Weights of a small GPT-style language model, trained from scratch on English Wikipedia: width 160, 150M tokens.
Each number is 128 + 24 x the weight over its row's rms, rounded and kept within 0 to 255. Layers, rows and columns count from 0. Numbers have three digits each. The size before them is the row's rms in percent of the matrix's.

# layer 8 MLP gate, 448x160, rms 0.133, rows 133-190, columns 0-79
104:137149125143120150112100129082132137110143131144164145168152149115112110099131102143098151117096114105149091122123130118162108091127147152133109156178137152128134109137082131159133104119150123130153134191128119144131101135119113152146121129
098:133110146131138140128103097116149141130155168135109158131115127151074141109141127131174152139120074161132146122111135172120150143153145189171124103128101142136131107175134139115152114132106126112161102131091130108106112092130103120102120132
106:137131101114110144094152124130148095063132130160086103115113126114101085108111164143136150142133152196138165162123117177127141160138138130155181162154111091141081156113151104122101088122128136093115131115090108099113159108137140117150083097
098:122121091132120151153102112144113130157093109101120123140118122105140147131123142094115152167078160111127170134077135146120099108116175137116128128135087105094126144141093127173088101127125146106130163129157124103153122126091117183118091143
100:109074112141122135143120134089155120140125115138150131106131131124163151164144128142155109162130134151123164116123104126138089144151125160112115151167109135113126166146113152149134118118113077092111108133112079145098074103080123106109091138
099:116085117085146135149145153110127124125171119142101144133147153124103151110119115146145126157159118133168094168131171103132131137124087120126208139127128122139148101097120166117102118133092113116128135127130101097159136110140132117098153106
101:096157101114146120170105099150131153155136129123168111148119091134131118147114159145123134145110124092115137131070073109100130180113116131128114101123125101137115098118119115119149107166117082122140111115140115059142113170109100146182135097
097:128185118158119127128131132129078119117100122165115132118124090084174133104101108123184134142154129105135109165103091153113067134108150126096133127169122120163113119099159131100149157146152111144136084149104110149140106113083134087176123144
106:121172152134137151107129121132122157112086118104128115141101096143100119156097157124171131143101120099140130087152128139145139099134122130081107140109153142143149096120167112140122106187146136101093176087127108122113132097175150154113107127
103:173139098119107102124088171109116090145170137138145096158161117156168131110125137102131135110119129110165132088158137146104092122127120164131104144149099132150158157130156159108156151109115157131132139157128167142101130142157092158127167120
101:141106115137136147128111152121074141083132123153148144139113133127127138114150144093136087110145176102154136125169142137094120128141176104123143135128103068145149132129162127104157142106142122158108124179137125120154137160125145100118185147
100:208119135117115104140086105095183137139127127120123126106118083088119091144162143122175130137129141130176152124114121108120155144115133169120206157128121130144148070141117106096107118100145121142133134118106113166146121145115148114168094096
103:116180152160158116123120098132151121110124110151121133125099090136137103158115177123118128094126146139151095120143086143115133127121150102107101159164140069099159129100103116091144191118133151119167093073097133112163110096131158128139133094
098:145125130092115129152120115131178127142119181125082135137107124084119108148160169111137128158077113134112157147152091082118094152143147100156082081211132134116089114107130109131141175129102088161131116063089145107145075145147107110154143124
097:098116123141156102076145108117122117113134128151157165132128124152110158108116123109135121079121158079145147138174078121113136139160127131154108150062093137166117094107105124112086149169147122186128161139136146084108141087159107114096102132
097:108097124128098146174068111093118122100132114142116159115113100114108108157141156156136127101175142170160162128165110129104145132128130103122125148202103174145135149105136127096093114166137121142140128120089158119169121112099169140082134107
100:182145163135110136134130125155138136119118113110135122120147121130123109130131167156133113072084100129133142119111141107122141123119163105114126127142106108173163102168113123147156143106145173102115104110103128123131078127125145102114145127
100:103062107115110163122127156113123166144125111098134201121117102147134111123140160129150118097126141136155113136150115139142131100108126131109146148119150152131121064066125153126095156116136136125156153168097147129144185134124125135135119130
097:181145075086123121091133094100139161144132120146121146110098128136074081088099134112105098149105149121117107171129108118105162140106137109117133100151111147117159123136105172152118124165155115124113157161119175117142060117078123101130139109
108:159095127137105153137123155111127051119145141152150096142082129133099054159124166131136120129146126066126141120137114141152104160139136154143133160116164136134084132109111096120113108136140102121127143085155128166138135124111148173118098128
100:083099090111118131156117152151131116121077138140142152153169151172165117133123133082123107122088134150128141146142072104118122080103136123129108128167118123096126111129107067133096104145161130094143131147145152087190179113134141117139117138
096:120148104106152106121092114149103169103113146146135154097105121128109086177137110125148146115132120110088108164086149149147130116150130125120161140177091099124104125148095121149123119163091101119129148170110139125114129102102110101090134118
094:109152175111157144139107102125100116101108139162073141139110140136166103152124166163132079134143176135102131146132147100128173184145138138125125115172122157135105104129165115114111124118134127138096163108132109147127107126145129134132139085
097:110109163135130081110110130131057109137140098103135128132145124074158067101149150124127136099111133142102128141160127103137115151108144133145134116159154137166105105126149111132105117138170138159120128134146133186172105142134153126109158096
099:100134159094130156094120146174082122133140122139121098123139124184131118163119109120123110146115091124113137150164111110100115137113129139172139138148123128123113119136109103066120189118149163118108110105140094158134127137120147105077131107
103:145140159142132161166123132156132115134122132081126156143104133105107121140087121141163160128120122125190129147141091051130150151153118136145117143136179119134125147146128163124134136138150114117149140140076150093121107132110140158091102196
098:116140085119163153140156150180126161108131103101085113152113090125131149146139164090128094158142109068108154130135140131146104126098145087145125134125156151117129124127137141115114124095105123109140152147076100122144102144070106096119113171
096:100107113156109161139111138115131121114116075115126126157110119157090135128148102105146132142135135170174113152180113123129141150115123131101165164103153153088132134137119125162149126144105111148159178144151113170140155129177159131146105129
101:160090141154127136108118091148153128139134115142132160137086131130149128134151112130170138149119103157123172101136089119153142131140157141068143104159146095116113125143131134157122153158164125096115121169153120134145100137089196164111115128
102:151169135126136138102111131129162123122114159111141150122162138091169173135096157152161114143113114163140123106141135085144133118149144072124102142074107094132131121150116134132142144103111148154143132129108157096087144171157125125121103168
095:124127104110151075117166105133140112134061133120103162115148103089147157128122150124092117151107078128102128139197143147139147108101116084100130126126112110150113105123138129134086162146118114104133127165166097120141100074115131096113169096
095:124123132117140146160106109091103139150144126117158151120100140120067069060142120140175133146114144158177116155117101157099189083091146077130097126168110144128127128128122111082150134119146126133108104155106130103117117119117139149137113094
103:127065115097146134125150167124188073125092125128162130159125143107136117163106140092134165111153126144113160141140151149141113174134160160116129116136088121133130121120135131111103128140175144108095130093157105120118157144137176062132110187
094:098141117126113119128133129149094129129139118134129127108139123194146159113143096116163124112126119082167109184146125133137066124109156123111163140144114129136127147106155134093110151109149138115113145141060170130123122129151084124121159120
097:102127172150121108123086106132123151120104118095135117138097153163114128082095132122083168126098132133159113134147150114117117127137107086133151121164146109159153108159124118114150105113162133151128137147119146090130114123147179101120093148
106:117144132118125169107140090126107139129159134153104161148159094144135120120121150160080133107085149142104145119154113104160146086098143116137143098123121144155130149136119160120146095130141157109113152129098098089138136108151160142084104148
100:141114130158148116129147100133109108154076188121147096129084126122131137120117132086153132144154075191142168125102107166130151171142149128167126104128114173139137111151129124129102159139117118099104120155165106171133111092112134096169136120
098:103106104146121128083164131085142143157092151138140104144116164154124130138109139091120134100141103131110150111148059133134156178131127118129122084165090124115112162139115127116145138095138156099106140131140169131102104098118092127103158128
106:148146150168127140158097120102150151108109116141121103152130132172158160121153080145144134107128129158167153149124121116118114184128120135104136145110099117097109108130103128125111137159124161125136178103097127135119144160153129129115106079
097:131155118154097116147106101149105114113109128090154112114076114115091140102137148160158135100123097119123122120149148161161115104107138133153122142108180152140112099144141115091114107109105168104133107167100106134120152071136159132134103121
101:096141110099172082134132123153141170089124078144161146132167099119154138091146125150146096108150087110113128147116137098154113091088145139129098134131139135139105132141164158126148112152105116136158141116127140166162129140165184114135126094
101:164071090099150086093134150116116123164154131090136146139134139145155093104122122136152092136147138173108153145125112127114123143107154104134166135141154139173154162101127135109107102168113153160139152173117123145097097094137130122150109126
097:104107155136114111079113089106167106157087104064156126111149095139113100102108129107133161139173149141145102149127137129150135177151160088099151141130092127115095131104083185101124136128131121095115128115154143128109157081114139091143142124
095:122104158136138151105127120135141156114077110096154178170138111097126106134150109143126133180088121135135111165115150134110117170104136084131124134122129151142140105157191100120101124130113111116126111137136121117101110129144123111143146115
103:131143111130118170144124140132123151096152139127124107142123100121178119178100118095146150122157123167146133128144115141142086155084162127147126136165144142124041112156108158105165137173083129125100138121153136125119095156162172127154109103
105:116161116118173149150163140139119090123090123149122102185125140127127129114122160108135102166135128156120157132123096150127124119178118115104158147150130129135156116160105139135067112141096140121115148119124119154096105083111131159131106123
098:140153114142150158186168115127104140106163112167175103105165093155185155102100138128154147126117136155136122154105149123125144112128154192125178093148143125089131113105109135114081124095111103154145155095154151122145124121103126120066138124
103:092105117153170132162174141080167100122105089109142115149109086100127180093091105132146162123123139140178109130131125086132145130160145117121128153147128136150141125105098128138154126144114137156089107144101174074108127119118164126144181164
095:111150129103124130112106106087113145147166128116152149154094096124091115148153104161172131119127087118140102118117107083126131120119123092146167101129171072139133146149110156136124139200130121144177176121179096171129127114100107164134114125
101:116131089103145125123118153122105112142113166150126147137138111184129079141162122139109120156075116159142150123111110098125153095170152152129155129151109133126135124134113110129149124097125156105135102138119085146141124081130136141106123124
091:123130122164142131159098150156140122123112112103134109150166150150144092080099138152123148108131135128095109115125128155108132147150094152135123131157117125125117111125091136186112124129087139131134107112133148098152136112129123090109137123
100:079105161118115111162125104151104095136166130146101127125122148114101093138087144109185138146127097130107165126125157131140158109112117127165105116154170094134126124102118070132153136134139116127101127110126108125103162118150136112144129158
091:103070121138153069167155123115145155089116159150138110166124106108111140111064150067132137099118108141123123125160077119142099117139140139099122173150102119088135126134133133102083128162120122109105149108158141116095132120131106125130123097
098:175119153119126188083127162115097131151130113124121117137166167184134147144110138144173143101120136108105101140135110148112083144142103152124139087142131138111093131156120128148125077144136114119102156137115132130125140124147098099178118150
107:127138061153136113116144131137119110126136100142119176125136102153095141135125150088132142125125109115106129112112149127166092122124119084130156148118133141095158168139100144098108131120166109127148133132109153137129136106110109101105136126
106:107124153136142166149137150105146135104125129162133160135133093120153140074093103139150162098120102163121152147116116186133176137120149125140120127135172098135152172115154152156129155149127089157113123117100109169137157141110122194065120138
098:160147168090116121136104120098091133135173177116167156109143091203120089092108137152088142126147119151125122134137168143137102115140127142138138120138132104140120120114147092111139109153141139100118140085152150143131154084148086098077097118
091:134183085101104178111119159128152116157127135108147148145079100189135122113118132132170168134106122144121146125142172118109115130097134158105123096105099134132208115103152098105118121153115119079125139119127118103088142112108135147107146123
# layer 8 MLP up, 448x160, rms 0.135, rows 133-190, columns 0-79
098:128141151127123098148102137094147136147091158120125099101118135125083132088122124138112143128116050144120165156104103096121149155157137135146143161120135139155108180107084119151141131095066135128133134096118146134115167115109121092124128119
098:106092133116139129104116096123107132157112180134150144169159175110136104134107127122109130083111108132137133126105151085138159109080151144100139146159123137092093109147148136098154131144131172142139109146112118125143145135108151110127111136
102:145132138140108149121120133130137127095167059140152093175117140097096136144141139135148135080155133136103100142121125089156144122126131120091144102138098149125104140119157092095073059136102116162121142133131171121124100128130172158115148120
095:149097087133147148133108122196094126132166143168173175119127109129113101144110125126155110100125131137120106117121131135146144115137130137113107130134173145124139102155123131128130093134136150127144114148148121114157153168118076135102117150
105:136124137092131146135153138180139088155182130128125152091119154177149127171149141115127150149116086135139107131122087119113071144154113144129117157136093110107127159166168105149105154140086119112132103113091092107120123112116135121146102163
102:112140152084182086132145140115127117093149155070120144137100124149115126132144140131132118137167136128148082129118126160086134170148125053117134100121153143141137130135165156148102091121152090167104106136131082135151113137123121115127142131
102:127182101154123099133117119173139137105126129151104113178134120156132116130145149147096158139098152095077145138104139133111128130148150158141089110154150130100097127117121141138137118136099102137106124121126113061156151167158118102186115117
101:117158135149102172147133090127068142125146133122145103111115147150091168077146148145135130135132099129147112122192087167122149134127109085125099103084126127127121123089109117104121129125128140183111121142086163130125100102182114108112144121
102:098138150140068117161116146132140129132127089090102155131123100129160135170154126132128138095128128105111102119101130118062096129097139138147143099097066171118128130153127153153171144102095101174165119111156151120118183134114176103097118142
102:178115112155130131161144088140157097104107179156091114156111122147091118149147070140127120144117133101140125162108123128123069117146104146112104159090153103089189118133100127134128120122112125138114095110117153155088168112103112138155138105
097:174166164092116140092164106127105126118147094127145120149164098079148124119118084120134145076141121141135117177145099168134147124141091144131105105158132108186092102165145144141150130190138138136144131103091111158123113128151122162115145090
102:110130120130106143121100125124129130143109086086127162097130104117135138159118110089092105148115150134138164133115120080125137125067112157094116115110108161149103084151134157121111152130103150105165108097134117105143108126103121149096169086
106:144104134156125158102117147123129135135144099173116092150126153156137099110117168113119151106112089180161119140134125176126160136106142122125127105123154083096109136129113110120122138121203142116157137105112106136153092100118113115118085097
088:124118108151171163187083097157136108125137131138115138108160155119133094106116100132102137153165180132143103128125123121162101066123122091132149138141158141150128113146160120145099118117131121101188129081112114076127106164100143135154126117
096:140130161137138135137124082128097101131144149106131145144125116101153086110149138113114143151130159136080093062187143124096130136138096134116146155164134085174110161153131141140166122153136091134129142141140125119135093153175153171146137133
100:107094102136129088091160121141094144156078143130081139138146129128145145154099142138108121088133126150192169140141107117106099108138114152129141132117135102146147068093107103142138129126099100144131158128125187166104124126104122132176123095
101:160124125100123164139162077098140149112155126105123102164134150098102112127160091145139133138161143172109123116115107139104137114172130100102151119151164110120106155140122133156120144120112131163156110148171140114138095060142128141144115132
097:152129096148124130147085091179080122132075138128163107121103153113086159149123098086090129142157123141134118126097112110091125174128138126125163133158136149135148103083112124103140137154106106155114128128124106136102144121138082120126186137
100:149098155115154102105136136117145106125144080115162107126133132127121176115104121109125146149116107115092134109149127146133108143186120110117165087111140158132126129118111146120109111117127154122123153152092102147170119117115073157112135090
102:134085163133125141173162143151153111108139178124148114099115106112112086130132136088072168133148118086122153123134140118140124128121079135135121136149110082134123103078131067134139122126125161139079145118144163119155139107143158135090106097
090:125125165115144139116107110128141138062153126108128061087146134148103084138127132125097168118126118090104116127088114123148123121153105131155156153084110100131149093137085146147153132096166094154174142148120111148147116086119129150108142074
102:111163108114168103124112117080140143104180126111172156084086069122106105161155129112112149127094126129128121129090143113111136114127109129131150114142125168139104112151134150109133145133130119118138090152095153128094123103120179140156152153
095:109150142148112134142148104141122153131126111101109134139119148133151128112106092164112104096162132158072119130112151069121112124140135186107141112129111132107133107164151136139120097167089165166153128151091114155114121165111137125164125129
102:097116162164098111152078158130160113125127127132135139171141122130169097122110164157163140162167113115160101092127124138133125109144160087114126152075130120110140105181079084142155149148126103100143093139125073163109148143137120116147097119
100:142091135107121133124124161102156092143099108120101170128139136088106170104078107161166174118091144147100169131123137139124139119149116137156134134093134150129126120130171125158129097110094136134148092105158142128106157128167136147125127144
099:152134154105112153100118154129145145113129125154134121107085136146142067136093130104146107163115125109146135138134129110102110132109134152122128137135134149098114127174117151154119150096153144148112126144112129133156173111147133093149129151
096:127087119103178122124131112123093120135121120157161114164139112147159132130131130180133118128140127168117161140166109109132111163090101104112189127124122076111104135122139132093171117147086119164078075118126149092109097124157128143150130138
096:104122089137152149162076132085119117132123122154118105146109132055176116095089097145114154102101153078123128116111147123113167167175197092117101143130130115115139076122085124092129105121150123142154155121153109155138087079109131119119113122
102:117086112143115118125083167150133149165100112141188114138135165137125157094098116152125125118131101119148128128123139097128138127156134167113148155122130159115134134153107143127176152102113140149142173126131134140157119107144078142148166131
107:106104106124138105101109136155141097105079166146103118138143107071147114128080122195131126129131110130134112114122097121157137125109147159120126123151118121097112123140115119135136110113117119144162116189136125139185141154121158114118128112
097:106143067103134117148123124139142157092088151134133144097133101106161121111136137088138129121120110141135125114104157127131142123095178164143102114104146109112106098096125161127094072144111139169127118104128110124124170116155140119124131121
097:140129132117129144122157133119133134104147134133099128135166143154076084105149140120082139139134094099094133156149115114164107119130132106113162127157136121142142137154131154142093132181126129103160118101153124112114116115124115125099159144
100:114101162130107125172124170131149148147149144153137131161106132163170085126115125104124144111152075096113135106137149143192099173108152113146096124144124092115149168126103142149166125110147097100104168120140116138058142136119160117117178138
097:149131085119069114110144108092128136111115072149166127147138126159057108108134137134101148133117135154125109093071155083156128071121113136103090095112118126129119112138123133112165107175143078135111099145109092128126154089144109126115102093
096:103122142140135128154139148145105136126123141119132113121144151089131143117179099142155128081118147139130131104127135147152102063138183152138097098189082192159092149141115122066146116150103167178134097158131135113091110169143107131126122143
099:111125097085130097134111138162147108127167102129125124113135110139140123140145102137110196121126134122103123133138140132130151142129105127096106149135105178118107090137138119195113123109106159117095171101108112120125150117112089098137122168
103:182142123147123078171142161172161096118123121162085121098129087162125157131157093123160164155149120102145119149120098111124081169113104151116138071119116153132106126119152164148140116151152084089124090155145120119148141120125097146117159085
089:127137126146129127151120122141094127133157081134107130138128161141131107130135129126143150110129121150146111085142142142108101130139151153159145141147137115107130164163121108150141141123137069096130159125108107163131068096141118107120114170
102:110149126147166153119127110092106147087130151160135150142159121128124120135117174131185143157120102132140130128107142113100159151156129126165078142115129123089158108110115128123139113135134142103202093128174109107138135135132175098115122127
099:170101131131138147104166143125130148141133144082136142152116125158144116126133163123108103130151149081114102052099136120154109122151160144154138117138145110095167113152145138077198116136174171104134100126142121102108126115159136152120101127
102:097136097109143118137099135130101163102095099143122148135148131133174102103085135144115161134147093137123176128132150134103122125149144125108125193118125130104113164154136106125148090175117115100139147144089131126137113140135116165119157133
101:112165127130147144128151149120169142128139093107069142141076126143146152134100176133089137150122127144047120150104111096119143130106131153105121177122168175097096077102118120112117148166128144115129122114138123151121113171107098109106095149
100:126130119140102136125128135141161130109155105086129046156136125164108156105116099100154133112129089132119113110136161139168106114141114125144092122133145139108161129176151105124109125141085142136110152120113115125111138146109130135137138111
097:100105152145136106125125148180128128122145097119120110119146122123127149146126110154084181087150079118145147138158123104121137123108121109120134116150156137157143063168159106133130123143128110158108127109136149110129120111143129106170137121
099:099154120106130126135108123152157115118119102101127095139135138102098069127100111144082122106146094060116156100108187128118138149126144137097124087116126141092133143105119081109122160098157127127134136124151136121114123129070139156134120132
100:137096089133128122135102117133105132108123094096102133150096114132090114101175140139150161131140135149122136059126119101123118131172086151142130122150147092138139148149110112152157137110119138128142150122104142096074143149124116132100085166
098:161149157145110102136125134140127119128145136149131138139174113098113141125096152159114140215141145173128118115097096088098150122074078111132141148146121110100114135091137120089142146149156120121132118127113131159127162077116110119104121124
106:107170118125161084114135122122114152097140143124104130107122141128134172112124140130107120152141138107083114137125134134116106129150134118112145129153186178173134093154135108094140129151096179151102146105127183163082114129127122142133133126
100:082102094124126141127116124118128102137105097138095119110106098134147142148147114129136112112143121140131133152144164110107148141131110078163173154138127152133085127129095098164145078125146136182102129139157115122131172106088112155177098108
098:094137129136133138126121121119111158097108122153099132110127130186139068143132148108124123144119135166097102144136136096117144128125120110156138161153125130152167151101107090147181119081133117118127116160156164078175117168151104113153123121
094:086122130094146146102189157146107119125124115135115114134110155104082156160140154132090155106138102112160107091103110103147170140139093141138119098134137155160167172142132122136156144131132125140127140124104126157121060130129103096111145157
099:123125147152126098135117123067138135146101104131092140136108145159170151153112128106149098134127125129091128149162142143135115150142102150114139140126110123095092111175078083173173157116127133138108112115163097127114139167097138129094120170
094:132065110102130115166133137086139116161119142109134116172122123116124146125125120162120103135113131140138134078102134143103126146136183088094154150104112122104126109165158143118115147121111111124094123097142123106112065108140119118134111104
099:129147124181152081118117103111124138122135160110102117131089098123151128135130157143078083075084159160133136111188182154151120156107118157120153114179126155108105097124153107114070102120091109138174143100150084128094096075150129100143121125
106:143105111090166090132114112148155123077115140128111090101149179130143165117130157149121121107100108106127106120116103149107148125124145113112114156104132144124123088128105163129141119136114129198123153109147129128082110164097110166163182157
099:108118116074086084106179135146140170100152148104139197134113127094140127131118117157095100160132115139146170118111165144149105155142140100106126133095129121111128108087120074143157126130175095104143124107132112105142112116150104094098136167
107:062100123155125108124164152141141105111112101116128169157164125120121147130111150124117151145100157124157103117115116141160138169158132104140102138123156155133124086156118127088154104150145116153136136091133161113132102134107110117135176135
095:089161138137069153144101127164113160091126120143187088146102094176141102125152113103129133136093121163135163111104122178115185080103120149136107137088125116107125144139103137091108120159106126109135138115135125087160149098109143134103164135
# layer 8 MLP down (transposed), 448x160, rms 0.0881, rows 133-189, columns 0-79
103:135160149134145102120184118141151092131122120146115100137109120170146131090095174140089132134120137130167122138098142107096164132123135141105154120146109111147106134133138122140116153155150099165108156170130129158108088091146097097126090112
099:178086103126157150151165082130119124068096154148126163115179171133079080142139131113156170146130116134135094151125145104139115132178162148104133141095116098120081152140139162136180130096147108113123101134111103109125150154145121129130151125
102:140103097097108132138146091175111115099122128146114136106077169139167118098122131140158119149094135122113118155128138133113089129154101130115128132150146128137128149071151126096143194131130112171108093101138128110163169120168117127123121116
096:157138134133115130130138098111150158080132174143123121141124140176152087126095152131046149086099112109113101120106127111153154126146123132121124144132138105132158102123099112138101112095144117133156141139129147182118105133113112121128134140
105:132125100135130118142054135135140114123103162129104160137130131136094080124103123163167137122103134093103131103084098151071124142118140124132121118115132130137131123147100100106169106114064124131121171150133095089127135135091145127106137093
102:129106117143084130127130107105111105114122144088163167071118180139116111121166158120073122141137165081111138101114091103127119127139119153170113125157168094134101126120172087111111145098128138100148123123146110134102101110162151105104141134
091:130143147099170163147165115081123125152146147136137115113159144114119191113160113134102118113181101130129172145194103120131117113115135153143106159116115093075112144131150146111129126121148169135110135128115142138128134111161143132157086158
103:091123128097099086115116104155152163095110127157122159123137138126096142133109114139121175171121165125096088155113116161084148094091107125146145120176109134107182112145110112136119144085127107129097147147123168115106143194123134106137144155
099:119091131146076111080154149125116139139069126123146124133102139133143132165171184114112128147119105152185122144141070127115132126132122116145138138110076095138129133135108135122140124162145134173120122117110126148119114164141124165198103102
102:105134156158159132140129133123108194079126117126158086110155144146112162160113142125131128122130121154121119099122107057137153152148164130153155131122117120125155104064112119133121123089100152129116139128119157144106129124135116111143119161
098:107156135075133082140118149152102140143118155068134106128124139172120122145133131100139130158125153126116172110104152155114108077085145130075131144139111107115167123119130149081121131141129159123117112117125141110112156118111107130098138180
101:154106099149123117100145121125158132118134145129133137145146123155167172105121099154089095099123103082113092138104149120151115123161138114145125111154134151116151141128150114113130037172138168142109125129108101162121123126122141094141147193
106:131129125164127135116123130110136112122115151139086123162135130140124155097148096133121158123103099104140108126132113164123118160189128175135163134120135124158090164075130137104068131106159150197149172112140139129136139128127118125127061133
088:120152161091142131134139122099146126133129146114145091114173171115121216094120104129122108117147121113116141137159125130110153125117150125139135087142116112089151124141124104128168129087118152095106158141134139087120155148132107137098126149
100:169140105114141176164164108152062107169130114120152136130119117108132153139103136154143135119120082128135115119119144100120165108125146123115142103153103128102133143064141118159098139127144138153137127132131105138117140171169103074115149096
099:129133109130108116122122103115167124131170084103101141150082109128113163140121145173117117088122113110097121166140128132116118116105127141114160123134154154091146142102126113130099119163129095133140128123129158073153080111149164145112135113
106:112142120118164153131093141141123150139130144185142150133118108096132161128137109137131145141135103135128096195089143126116106157121121182109141122058104099112149158118115131112092119115115136099113104082140138136138113103129112092114161111
104:102109096130141122166172132126166128103147109100103150107112173107137180062123135142109134136112162133119151152123187115149165128161178123131145167111141146133135100096155146091132151132156113153125123125123135161085120074102120134121102122
095:131117158191162132129105112142102088104122166128120137138151149137152132145076119167119098149183118097160145121105114145131168175152130138123126125126107132129151143136155130095152120106140120143130136134117132106083174127116114125139124120
092:144135108163115122115089124125116110107128103091095133132124160075134140107114093145125132102138157046140138127152091128116129104127161141080111168139111101142134149121132141121136133116104121107118092161073121124113087141157119141118163132
104:109131126178148133122140082112138118147099113133143165132143150125138154109127154107087142135114145129173121177108147131098136127147153155126103139128154109093126099135139107110144147122151151104093124145151126082101154124127115133109149143
098:091142130137133167147113115130122145141126140148113133148128113123141113112104117091134168112132134088143113087085131116133089163093106151093135141161128119133112086107139155125126153138113090138140118090095117133111127138121197173143101140
097:174107119161129110098180095123097106097130201134115175129179101124106176112132158100101143092113117138094100136129117102124132091160109122137124134208118127167127122149150146102129137098133127106118133128160126117130124096131121113148176121
104:124109109166135118098116139151174128108130165136147118145108101091152177178104146123152144135063108151141150103081118121128141154140118144114108153181095126142150107146139128114113117089086142141178110142131134110145165092132154088138142113
100:110112173156122108114096139105123115171106147129123078126146130132114117138189144135168197140081113165160109148106082102105109132138094112114146119159123138128123137145115114101138128140119152163151119072147126113127148166134158076162149141
099:123114160106125140135151107129147086135094119155151119134133133116122166125120139141130135150133128084130082125145157137154127085131128105162141112122099126094124124127100138145115147118156133132154138141132155145126122132131163115183138151
096:123146155134126141130163114136141106091156160092126125146168163149142148150099137161146151107109123135160134138110122137164108147129108132079105102131123125110109142124141114071122138152136122086102128119132154113156133156162150157122151127
097:103137128116124105131104073154162163104093120120153148129103165134138139123138111126158098151162132122116153106118096123148137130161090075116123114138134081123131155138125176127120097116123129114120083138106144163123093102066152118106139161
097:097116143144140083144131123120095144136085151122119146112152136170120115138132119130119110150123142179143070160100111141146121140129097142136166152160134090136224108154134129127139072148155107130102166102126118149100100123124099106149153116
105:142173159175116099133116120119101062093114122116118076152085113142142142156149130162136108067103116125101118120101152149140112157130101142078121134111132137129117144143149172121142149127152107120124099113137130125077137123105152119111134127
101:096071156110133108139171149153085127133151154136121131121114090137122150136119152154090141155154121142165152147138127152095103110130151122172081129109121090143157112095157084159101102132139140111120127109121158138100110108151128102105146139
090:125176111116136154123155138160159123139138096140125146146130115081153134150140111105128182104108129179189142138123123135087095107135176121145143140125172119135126108131126093085157121172132143108131128121144143146117114154084129144112169122
104:093120105144058103152086105147095131078122128129167146147134117165107149144147130146120130133176118108145128155133114161145111110168101168126112123144119107138124142117157080134102105150124104140136161120110117104150125121119096129137107114
094:093114097115130167098112129142096169117131114141156142157118153187109077135134137119119143138133122131138126134135149117147139172132148133079092130105101175110138117095112151137113119116131123162089143085159130138171105121118183103117129134
097:159147127105120131143134148146135075111127104126122120139079150139136107133115166112115144150128118145107098146118125148103087093125137095150124122162155128125116148140113077126141132133109095071124167122159123154134129138112166134143104089
102:130140088161106101175099092115129158120108091123131131109125106099112093142133152142092106115159134137120156130173126124097169075111137113108146149073140139149091076099174163148144159125103136119193118115173163159152112131098164140129130118
100:116091148102141139119151176136137125100122132099083109131134084122139112132100102103135094190128136146120123138114127112142111190120096151151147131086138154141120087095126144135164126129109127141164150150104141116164137101107159156108086135
093:118081102111093102138138151160126142182104151131185113113104155107140142105084150087096168154130132137122139122142089161127137144103136115136101127155105156111127168112094143130144164143116114109131115101114116149136126098096148146129158096
104:114096088153144136111122136123096180090157136121106143152134153110148142137103096123155123096132150177162149155151114136165134102127127128105151129106158126138102085130099172116125108109148134149162139121151078113142095157095135111119143111
095:135100127121130125133102124141099135177102148133126091144110105112127117103102149087153108090129151141158153137080139121088105140108151090117128099094123158141109101125165104100149095122147142127149123096122137129123119128136127101137151134
101:098163131139141122123107100130112103101133121098107137112120116128131166098113129113166152147128115111166163108098149155140135155136145126115152164197095151137121074130137130118114123117139107151136140118156119125152118084127147122127133114
099:148096133142132130154072141136115153118128106162135148097156106162099138078150127146119148090118176143057134148131148146145154155110153142146104089143184086118097116090095130167122148142132146156111104183106141123125120123116112139133153120
099:130112120123144134105143112102121119155116155106103136119120115130139155152090156188151181161165118097121120116106093148104075133128161128100127131101079114135106118156111195124158135132129112142152185106113148114106130124114143101131104126
103:162103136129164100124111119138124100130104117091126138126192070128121114127119136140122132086122125125149154086139124136093137170123107120131123118059157137141117118161099134083128147145130117115124136112119164087127130109116115129141106114
098:108123107113126117150138117152139142089143112127158149132109162152166135139098093144131144107120128172160090122103143167112139141137143134134122099158159098097099112094127121177116113139130134093097107154153156116131118101155137111136127101
103:151138133140143139119099141100134120130122145117161114129110101106120157158109089111142130120167163144143087104100115155119128120116106147067130146094135175127114126120168131125122094146133121151158128086114087101134134105155116155105117156
102:137140129164141149126109134081176184171109113123151106142108092145150142118129108165139108139162206124168168109103113122102117163117103114119101170140131125120153128069130152117124127126096095131131170129161157123105122159168135141103102143
109:097132119098103083123127145133142093169093132112156100153125149150121045123120158150111161127158161130147142152134121093158108156112135135119113139125171107149162105120137124153122173130168154117128127108151118140120140112105091156094144166
101:131121090143100137138064107101170161140100103097139157154062147167095118131102104118155162171173112113171129116132096146163122099127079131105144145119127161100152158159139128112126119131140132139133163142183132116101138102124136127092132172
099:128142121113143125118124129140148112184128162161147096123139114151159124159131121131159086109112099124137135118104122077151134146088101145112122143151134108077130139109143129090117136094111107150127177073098142159092120126126097139160149128
096:116148153143117132114070130121136100107138093130141086180109146074140162130112093098125127107109096166151121130137131127154153150127133109142147121159154118122133130131071112159103119108132124104105096130134146142152108142107137106087160082
100:128134057145169100163156181144106129147110126079136107118133137096102135150138098110084105132104171131138143140154139138169124121132142111152134102162134164108108108114120122133086162116161141123169159110106102132168116132089136116144135109
098:130148094096118133135112140143147147127126152172116133144120146134109193120086124125125164168111135109155146100119130156119076100148119107150107138159132147135135096130143141138142157152131103129130151119121118164099094128171167125130116126
098:186126143153109126142112111153115092105155134080162164153098138145105059124116108134126156109154176135177130116102143119101093126146096127112110110074102104169163181161113141106131146126108141139117140102139179110110122102095160116134171116
103:146131138135121118123103132165152131146114154117055135119122119131141136096137131137106130127118128111126126116118134181143159141134070078126156115178114099107113129116124148107103093153133143120124124156123105118092054156153152146133139133
102:112109125109158167138095163117118089164116082122102105132118102104086138121108119130139088142099148094154093118120079108130114171131124151151153152128101086124115138175121126127128137159092116113116136128159165144089135152136099165166092123
106:159162138110133130107130103137096133121098117127101097149116108114119189128189114128107122138111111090130105101118121159145114129131116119132137120159133109105119154157117118140116112127141107122153139137135097103146174097102159132138111104